Weights of a small transformer language model: 2212 steps.
Each number is 128 + 24 x the weight over its row's rms, rounded and kept within 0 to 255. Layers, rows and columns count from 0. Numbers have three digits each. The size before them is the row's rms in percent of the matrix's.

# layer 3 MLP up, 640x160, rms 0.195, rows 533-639, columns 80-159
066:133126127136128128128126152101148099075152152118161156108163103107131119154121132142119119145150098146116110160143128098132089122143161132127173114134153134121111074147139166149149119114100141113091126121163139155158105140085151135106132170
068:160155168116118118125119184111076134096135130108132120097151116151131140148126135089110133151139125132126062122155171139140120150133145135179119136131127150138094112146091115094126140146069127145096148125111115129152127121145159129121127171
069:123132128127150153114109139134141150113124166128081166141113111140100131146145143122116115090109141144099144197139140138145121128160159134105121121160139115150126137163111125100125108085109137122146135119122138107120147071104115143086140151
106:118143159101110139154139133153115119064133169131173113127159127141140138129104147098155135170165138141105156124128142154098139108086138130124133110125134122135139175112107117131143148148156120156143186155075107120120135146142135162134134143
078:140153145158135116152132124136174111133150093108104099120151117139158117152120110140113123151132169151113137155096113156129091172131148084173125152123107109115122117097081140148124096132061134132095154106098101142127088170100120106099099170
162:074102153127127149140135111145109122123154120095093141114138115098140108170147149121131144159144144142139205121136144137096102145132131096104119088137103144115105158150135141127106177143130098143111150138097140179086126072133150112091111109
130:152140064087134166103134107102111152100073133154105084109160109150099143132158132129117069114118092102155194133084145138118111074152105129130159141122155175166112109115121131135161120097147132131156126129149145146162120138117135140131115114
145:159137140134121161168110103108169111106155142131167119152125099099122167157127119125135125124148160149108140133124114095111172171078113129092086096134131133131115129118125161089073136144124127125229151138078147128124122081108141111153132145
086:131114137119092155109106092150089145152103126089101098148132119116135119148147148131123157095128122122104100141149137092127137143123116124144142147151124137152114133106144107131104147176093171113131109094148168173130151119114137158074150110
107:152095155116146131096108109112142128178103158172151121055125123150158163124127133098133138128163143138143125146121109122129121139120118090130103112123133123124177099140125149138127113113164091120130119174124122110165138146124123114110140176
080:122101121130148115156125092139136095111138151133116088140133100168133139134123122132136142179094121123136120156132136143137081126146105155154139139096120133175135135139142116107099138112105135134120131144139156175158126119124152082127169104
091:134108149116119173136170129131115109073127114148148120104185144148112109087107143123073139115093115100123131156141116129132111113147138107143109131145110110117137156096126150108139102105109144153106133131136125163120121160122087169109120122
089:110102150110117141150137102097159092133165102129094140121127144134123112119100159136111133167111169100087165127113145132140098135187082137086130156157117140155097110139160154150133119081095121133096109089134139126112136141110134112107110140
106:104104164162163147150159132093115121120134140159123150126152077160148147123123109112156149156111150092140133140126123126148124156084160118113139112143138141127149138101121120118147099080140152118111124097148141139134150124149135078118113182
144:116150122106186082118118145116124133112140149106177124143105123161106124138134142113149086128144129097125135118115141155101114128131141155136149113114108170102144148124136138144116179089139185080118172103101145141144142105156082076131137116
079:161107112124181177119144126138130133133097146120120114083180074145111169116106099104081099093134098127140094115088123119165143146130076114153110148102141090098159123139176149107101128161128112127122142112136143151105127106133107140137136112
077:167137139126121149161113129096139138141134116126137117129082108106131119166103097142121144120130112116152062125105124183144131126126118125118113146129138104127090177138131116134119164132118147133153129128155131091119110115125199141121153148
123:081112131126107130141127124164096104154112137116098085108108112127104146105122131117078136118147151140102181118069180081089102135089118141149101120125129123141111135149128131133095149106135125110157159093149104160144098121121182145152143148
117:148157084157122111117135058141143141163122146134134172131134033114138138117128121129108100139141108132105088143141130138133148102123142171103096139118144134172110122127126142118169095127113137126121098124152144121134121166136141124147107149
093:137154144087095081168133122128108140114134130122117073146073099156155091119145093121145113112146155134169148118109165170112124096132114130128130113110146139126108127145166086128128151134109192119161119136129122127168111176133186088150140161
086:156114134140122129089115094135109152106127087142136114133068088123136106134111119147159124142121081167127141148128122170125143153140140122153135114131155157121094132135105154122116144133136125129154131146110148121193085129161173155118120158
074:157120129108134126105124114066158139129125112138151157104127110130157098121112116140099123077137162173095132149128114125127135108127145111099108123143126161119186110159106099117138139115152070097116146076130097190131117125154123136112128138
115:113072136132107142142155111120164115131138197105085087169078132117122119148117138128077135159134125170130108150113112120121079163128115162150137131159113121092141177105158115127128146108101091139139130110159106146149142174102104111143164106
077:118136145086128136180133104129119174166104137120119156149101134110139159127127127105137134116140135128128103107146133137112123118141140085155135113143149162139127181116102098130107149154094152148064093144150156140122177168128161168123124130
116:136149142102120157086111156117153120139123163107101108149113121100133155163126092094081125153134157125150117138098149150163124090104122136123132149066166145160100119113093138118143137129115166112139160118090159140161121124113113152114129122
115:114128142096115159135164124123102172133134143148124137181096083173150118125134109127127147154143150127152125142121130148164107135178107154154117087125090123121088096086139077170148129121139131148097137116132175112134143114148130156115145108
085:111122133115135134142148120092093135129113107080146107099144131114113138124132160123103151138175111132115107169166161141130129091161149134112103110135134126097129099123144139160164141114099120098114103141108133149118112125077151095107143141
078:126156117140051161107083130118167114106123127100136130080140095160133148135129127101153160141113109169151110143092109147133134088154137127110110152154137160093145079131119111112132074142142139107157111139137154110105181131164135119118116137
090:159117137101204130130081119141130126118159133156155117119118168110150116079135116142100138137134142135104131146137090079184125166135155113093125130147145107147130145104145102102094155169139108114132134154089125113128145166141143139127108104
107:139146127128151140118127151134102096114116144137147151175125139124108125096097141072116136169137089131142093105116122145141145078131147106106107118140125116146150141110120105104134130148140142136157188128179140146150150119146129131156117102
105:163102120156121151123111138130151135129119170136111145076158126130140068124141115137155125154152128127135145150169134103117120146161157080162170166179121154127127133158062126099126113127097166154172147117124112104100125130103157118136113177
125:157134117125102136134113147143116077127124164137161087107151134105137121169126130163129107133110103102074126096130101153152124152178145139137126155117152121118147098128148136104110141103141177152107168159133130123105157126095113147122108147
099:155127104092107102137142103127139128148131121127116135117141162095135151133113126108051117123141160094101170153162133076114120095156110115164178162098100119151111134106088127143115150132099125119095134080115118185139088130132152118160119134
129:114127124112115125153089130106136113125126155137097146134080110109108174165121121176134141194138114129095118099145137141159177160071117066113115123133134133119155151131122093090093118152101148151150137093107132155133148147144122121137156087
090:156106124122071133146098109134156077164142114113109122130080113114166125138130160144178132134091136138155094162117104111155125115120158110088102115152082106123157134114134117143131104124130111125081107089124125099083138144193093100159130145
136:118080099131128133126175146100094103102121115175141144148117127134133139131128162115111161093151142092159153133081121135149117146116109143110145142151135102162105134134118116099144097099105162103114146116158186143119172109147143150118125196
123:147157163111089125081099105109100106106099083127149070145061157166122138172129152126176149188134124086109121144113144106129155125130076112097104137138110167117138129145140133081119130129133109095140135126117160145119143072135162114132110126
132:143137129152135117158127109130115123133122072149097109121120145107105132140117125159162146133131133125139112111116119102142135108104121145146116126153086085092092152171109163095097153089158129134109108102138126194098083112116105151149126142
077:101153172119137132097129065102118112113145132157087093142143126135130113134136145126108170145140173142162116133132129116099136128112116114123117134125178126118078114116108116141113149100105073126153115158122145080107163102130178129138149120
116:111146116094134150185128060137158099132153123116126125124149147142135160128133132121086144149116184112123067110106109109155093090092121122158108124195142177117106133097102110150071091099122160111145124128109154118147126126131136152135147129
125:103159126109180157111133122113135107137089098146098127126102109098135157120121132140132121144150108127134133138145171139131082122113105166135106097157146135133143124128146117119119136140146154119172152113153097161099144099098114140151110115
087:123084115133092128159151150155151147104124131140173132103101134164132144121135124102142131146128145143139145130102122165091115160103092112153101115160155159132121189132134088122113172133111116136143146122133116182106063120119157169114111126
088:101091159164120145152108113118123138099186141138163166128125129173149138131137148109125104129132102128084122146105073115124143102111110137140103149134127140138134137085099162108134143140142086106082170131127115147185097131149144140083114100
109:104138152108090118147139122098122116134087146167105118110113134137130137142106144161158113157128079154122110120098107116096098132149132166101065130116135143089143119137125115122127165139092151190116107148174126141117106117122150122142135134
122:140149159085123121083117129109146121135107144150118101138111113127086142157114159124112089189131138149133097161091158156169152154140158107154090155130112121124147135140119134097135165119147091149141127134076125104123116165128143122133133157
097:142169151107138135127133125124099122084117134104144119158205138131163169156118133108089108113134162107123127113108129106128158146168120167119088165126149153120131113111104126164137132151122100117122166140122159161147113169126115152127119142
095:118093120137153134161144118090086111100114114143106159134146081103124109115110117140137129122122121153147100137144105151109156119105135151168147127105170127168136109083140109183142102121119136140159160129120080071114165087092133163109144094
079:107131126135164178157111148127100097105134121110082096149093104128136047099149115130101123139130136163105145161110173150161157115172142144109132122094152132069113135090121157121109152127118109085120160063119157126095135135102093125132148105
078:093118146140161161166146127134054101153141124123102141182114119149129128137148165102136115165143129074137128129161067112159151126149094118135112110179136141166104106104133106135130154128120089120167139127152123137116128152116130164096144154
088:085130164145124129151127152116143137097140102150109174145114100131154111125128120166146150177138099116135120115100111123137130077119087166148088116173191158129139097110135088136126110137139146132144146117120139106141148120161085143120187116
115:109168099100151099198157166127107131122131113121111105162153155137136120161151136132099123076182105109124184097094120121131131124071141137110128138121118072115176118126134138151135160146146105104110164121109134144081098080137107135165081133
075:123104144110146133121135111118098154124136121136131144158141114118155162179131141138098135196146140123144104141147126123133136136162167125103182114146154153153161102122120089108150073104119115164117115111149142145149179139141058085155126089
066:146131135109139162131178120103107190117088146139133130128106075135124129126095163116127105151123173137150124105130127095114099103160143122132165147137126127180126132093084130139151153149167126103112148151076154113156138142105120139128123112
091:102153133137081123144110170144156162124109148117109124115107130163148120123116129136102132110161107131114083106100086188141154144080127156142051106126146128144137116143153131123098141128126177140162115162153148078129134071172134135139162134
069:148149098108117164125103126136088111140129042138112150116106124135136098124115175107101121125131137083133145107182155142125130082137162122131130106178098123146122154134143130110110153109094155124112148140158146181113129172131126160127140143
105:147148129133141154134152178119123131076160116110119128131159088140115111115144134095156151113204098129133141117134161114104117093114148136113138173117126144100130141088112158117131097136182203142142132128097128152093109128149123113138162158
089:149113151120184141119132129118130177159125119139096132177156091125126101119094124135085146162149097110172126128115132132110133096130121156114189133137107121095148151101114163129135117134122087137124126093122125120108143164154161146118108113
085:111117132118171125138137139130169130117125107100127104089145143092104154138142121167128121125117108128104135091081130143136163142111142101099117130145136119060107137123136186105101147106153096115174165135101061124157082123133125162139143101
073:125169099136079166161116140156130162149093102144156133141149157121135146121130111139154170108131139153085103156126142125091139107138175128174153149120120130113135143117105140152107123140155070127127135107130195122095111091130090123160149110
099:131110107096168124173161148152108146105123137129125077154121097139119095098136146131101116143135109087125144132133180149111113120162107133112101094143128137106128133066159128138125121141089169113158098125144102108124124111093139099135083169
086:124129132158108141145128137146142148135124107121113190142144131157112135183100134116127181109142143118122137151090171137114100104171138146111113084137142113134124070161203090139120162116136128104127177134121123171136121108143160100116129107
116:120099132143136096094112109113156134138109159116119091065148113132145127092124130149120151115133144107101125141124113137106147146137130160156135165131129127157117121164144152175162132138179116114095127115160129129112160109130132120071133045
068:131166163145141147084146143139136147116095109097144132137117116151126136130143068099075135138142152144134171129128117094123145110133176106177127159115137114165122108083101160158153107103096151127141168098128127123110098151103152107111102116
106:138101138125089116139099116110154173133100145122117137137122114108136110153199059119176133128140116131181065149114114127121131152139126110170151116128126136126125083136140104137118109123146106127124154133130136074134134140105150099144160183
118:119144138152131101093084141112105142146144128211131122130150140095167091152144122130088143189154120140115167136117087125148126128125121145111150145127115115123130114114076181099124131153094150144141112136152142132201164093121135110113146141
107:119116110090132118096130142128086119170129134140126124139133101161205099127106142103084145163143127088126147128126161127132126144134159111144104141108099157110140112163107110101187112156178121118142133124118103160140147162122168105140130130
080:136121128144107142119088111120203101133135130104138105143131140114118112119142125108117135168163175127149160147101134133131109144093101139122116123089157147142117189119110120128141107130118163127130136123127128117170143113111110145118116136
081:083131123129141106109123118161104138155124130168081123152117102138106147103117191133164107115114121126150137108134135119114146147127099188088126075163169128083126095116115151106148121132115162121136119138161122199137127121137106128120102173
057:161148120137112126086140140171102080110137130110143073105135112107156104072119116124078139140124114163126124145109131153129162147161139117139114173135139122124140109162139157138134122135109113180126120108130121204112138101150083122111117141
068:082125112064102116143107117147112124112103169134147147101155097123157121133143118157147124117112114128106130169129076116175139157048118125121118121132140087060094106131135143122139134131121079117134130136080101152142142107145101146148158130
096:091147155089145113142137134103155126119104096098094110142121142164135118142116140159081107126124125139126138149185162100163116121150154134131119146123093055076170135135167114104129140106131142140138125099092146135107115119132050164094163142
115:140114147140119146131140129113116124143121124124146128075152114125099118082126156132152170158161095157135137146132139107108134061161113121163152176133175152114125120141153111179185130140131142134159119123112124125076121111157142125090106160
103:099147093089138116152074128128143134149128134122085117120097179131149092130198151132152147123133139094130147164135115138097127107111105152158114183126159136171106132097109154116086114137122104136097113134145141116155168146096102127129128110
092:094173183106150151113132101120155122116126113111166132139145136111131163125111107109100118117142141151137110133133106077140105130124160130151133149125144109153119110146155108116113103131162162157113127125089135142130114167102123140106100142
083:128115137135148104113128138093118102100129098105140110129122150122141135150153157077135119167130145149085082132080136112132137132138145118075119130097142122130109108110131125096118155060194165140118166123177121137118104101142158111144125131
076:102139175102162129138133088122112134113125167149070079117103122152137114130094107131124123192141188094146199142128197126116148149120108148193120129106161150154123123138106139124122156119111142150119136121144075141123120126107132121119146128
110:128131178105130162132125088118109143099115136119125135086121094120122139075071155147115142137110151137135116121098138141115162151092075129134069076138139159112129170122114090158169116164135105155134146145128112143087141146174130101107146121
107:111102101130123130140124106142118158104135110131139150156142099162153122126124088168118093126150145173112099130159073145130141113053130144158095117116148102121113138158169131134118133121112126104155121094138120115161144165152166136111113092
127:067117135093117206142137127150113146123129122102127140132151148137131148145141070142117161125140110100142144185114152122132140142136149143147124115121114106123129112120149150151090132126120126089163132162169150113152144124128182142092099126
104:098134136153149160129097123108108074103144173132150124135134132117134108142134140102125156167139141127112143102073073107075118175099130132171075127121134159165116153140154129117102161117142161096114159145123119135097114115111129139091109148
062:152168119125135106175120136070084119140113136127117111137162124148144110115164104139081144153133140160088127151116163155124130147154129127105156151140115175127125083111089141094116109132130180111129136109144181129111138131098107113121085163
117:146140120121092115109122108107119128168087137096166110116120111186158119134116148063131161089144117102141106155137142150175118159118151099113109127173130111124145141145165132162142123148083141103090102130119123170135122131151145199132109115
086:141113102122136175074095118154081139135127127120122146132114116121179151118177137155222092124143129150143074093128125117120124102115112147136083117113155127093111099150137087111122133107100131138139163147086142131152134142116107107160128131
092:122114144103131153110105131139105125128154100132131119109135142129158118133094128114123149130125128098099096148129169113123133140127118093127171126130126109138109139162138168105144083129145150140121142161197159141155122113091169090144109114
084:137150113119156113121117135136152144094135114175124120131103119177119160162132112101117150155159114126100121133116107140098150148163149120134146155151144175128152098100089072135143131094189123147138126118088120127130095089139165133133107109
084:094137164110097137115146138155193114091098153137133104102135131105134118138115111161149135164117110113119122123128084149104129162118092152120130107162142133106115107100122119118096174085123127184134118124105103134085134138099176095158141120
113:102155101100104140116166139084128162071137087162123151121136144111140139156132104132172117145180131134170172131121163129149134131125202089134152113090102128113126144172118140148100151110128144082120154116103105140097121162106104122131146169
063:138126117114162151105126089122144131106134132129115119142103095132141124166098116114151117097121086118143099116162146131135124131096143169103125141113163092132152119143130128146112119122124130139111116139157134109156083113126131106153112111
090:177094144125119094131142076129105186116120136100125110120109092105117109121095130124117113153118116145093087127106113134143094130131106111114139141098162069126142151115142142124113176137128090143096132109147136131177085090131128121109088156
107:138097151141189168128142138107181118147136150172196132131127101135146140119124155095123129109117173128067128136125089102107173160119134140107112126116129111108127122132130121115110093138066106134154116145133119165095134077105136151116111161
113:122127121128087126126099109172084190084087150146128149172126104148101123134136161162140122151175118117110127118122113100136168142090121077127146143127108136118146122154116157101136103129083126149125119134114116147110092096123139120157154145
094:145119130101143081118095149107141142118118091125125134127088094138150128122114108111102133118123136153093167185104132118115152144123185137115118118131138112141111130103159138143142120172156075130179146131133130090143146139131110145125123148
087:107129131107123108090137110124122088133143152142140132129131139104109084107117148156100127135149127133075115102136121085093097126129158139197142126136132156098114179122164124141113126115071112096167159112175073159119108125126109160113136107
089:159116114104111070124077154125117139114095135123120112112178093129115107105102118078146116110100099148106118122141130125120140133109165102136085123144103157139104129158124160073179099129173127158137104132111117139104075129132114142138115088
067:105106129106135171135124144164082146116187161107160154110140114125130128098105103134137152141098160098126066109085131087136155133116183167116122082151122117129109103102131113120103127151122108163137127150120157110139118151113064147150139123
092:153141123128123082118136154135104141097129115137163115164132110116127182042173124109112135152145154155120091117146145126134102156120135098128140154099132151135116163117125127090131126086130123061121089124114103131160118148114094079100122167
133:106113184146142161126138100091152131142152157151086150148131130087110146177121081124106116123163138070141143129100130106102160103094158103115136119095138089102103162105138120123140152134094131116118165127159143120120145113130134125139130155
111:124156071122150145128111124127147145067128150156111133115068164150148156128137124116105189145157114107174121145123095102129128125095161135105165170097121118147108163162153139108106164111128135110114131114160106135098111113136134104118120168
069:143141167088135186131142088130078140165135118153149131148173109103096123133104141096131132136124136177230112114090163117144122160152128140100146166149114128139143132140094140124147113095096099108145147119117141137118116108144166125128125149
113:130118091146119122125169138126068163092093115103139172066039115143143174120138160122111145130157114105122150093099103151157109099125125129122145120139164134141123123095126100145172137148128173115145150144100095093127144115141169164169114129
076:100195129114117118122136124111128140124148101101160135086171103102158169089101104141105149104136113165107089105113176127146118122106107144118115141139130169105123149100140092094144134117122122110148173132113115178091087138141135097139119118
101:130125133188108113147104126130093115122145140138118151135139094119116128134143126141153180175178163140120143169109144159154143138110128117133156133124143162140086075082147119137133135085146166126101121124143146126174143108138125106102111131
086:108095131182145102149115101107126094202141117110144100136151106164150154192126137133084134144116124109051111121161139120135124166148104146113128188098109116091085131156137086132139148119104127124108143110130106158132110155136131133115114093
089:134091140125138142139119110091154126151126146132132112095133153132135128145141091155131160099112153089153074129089159110123096097138133106108119146089132182072138185092133151149182155090103107118159159123134109143156151148097140125119157158
062:127140133064124095117129137134127179092134156149072118123124096155147099148112128133168161127165116168120175112112125120147144115124155167142101129133143171144139119121090151158142148092150124112164077138127106120149099112128127156131104107
087:135148164151121112129064141173170138115135149156109058124140133106127123137107116122134132180101140112094128126114136115119095139129161121122112127110117167155054124138128153150143141093108078141145131111115127145151126128127127090108146152
099:100133166111107139157161110157139147106069109088133093145118183138194169083152109120120132130133164170124142151129122122113131156141101084125124125131117161136155122104137129116121114126131085154139148146154123091118095125148115140123162165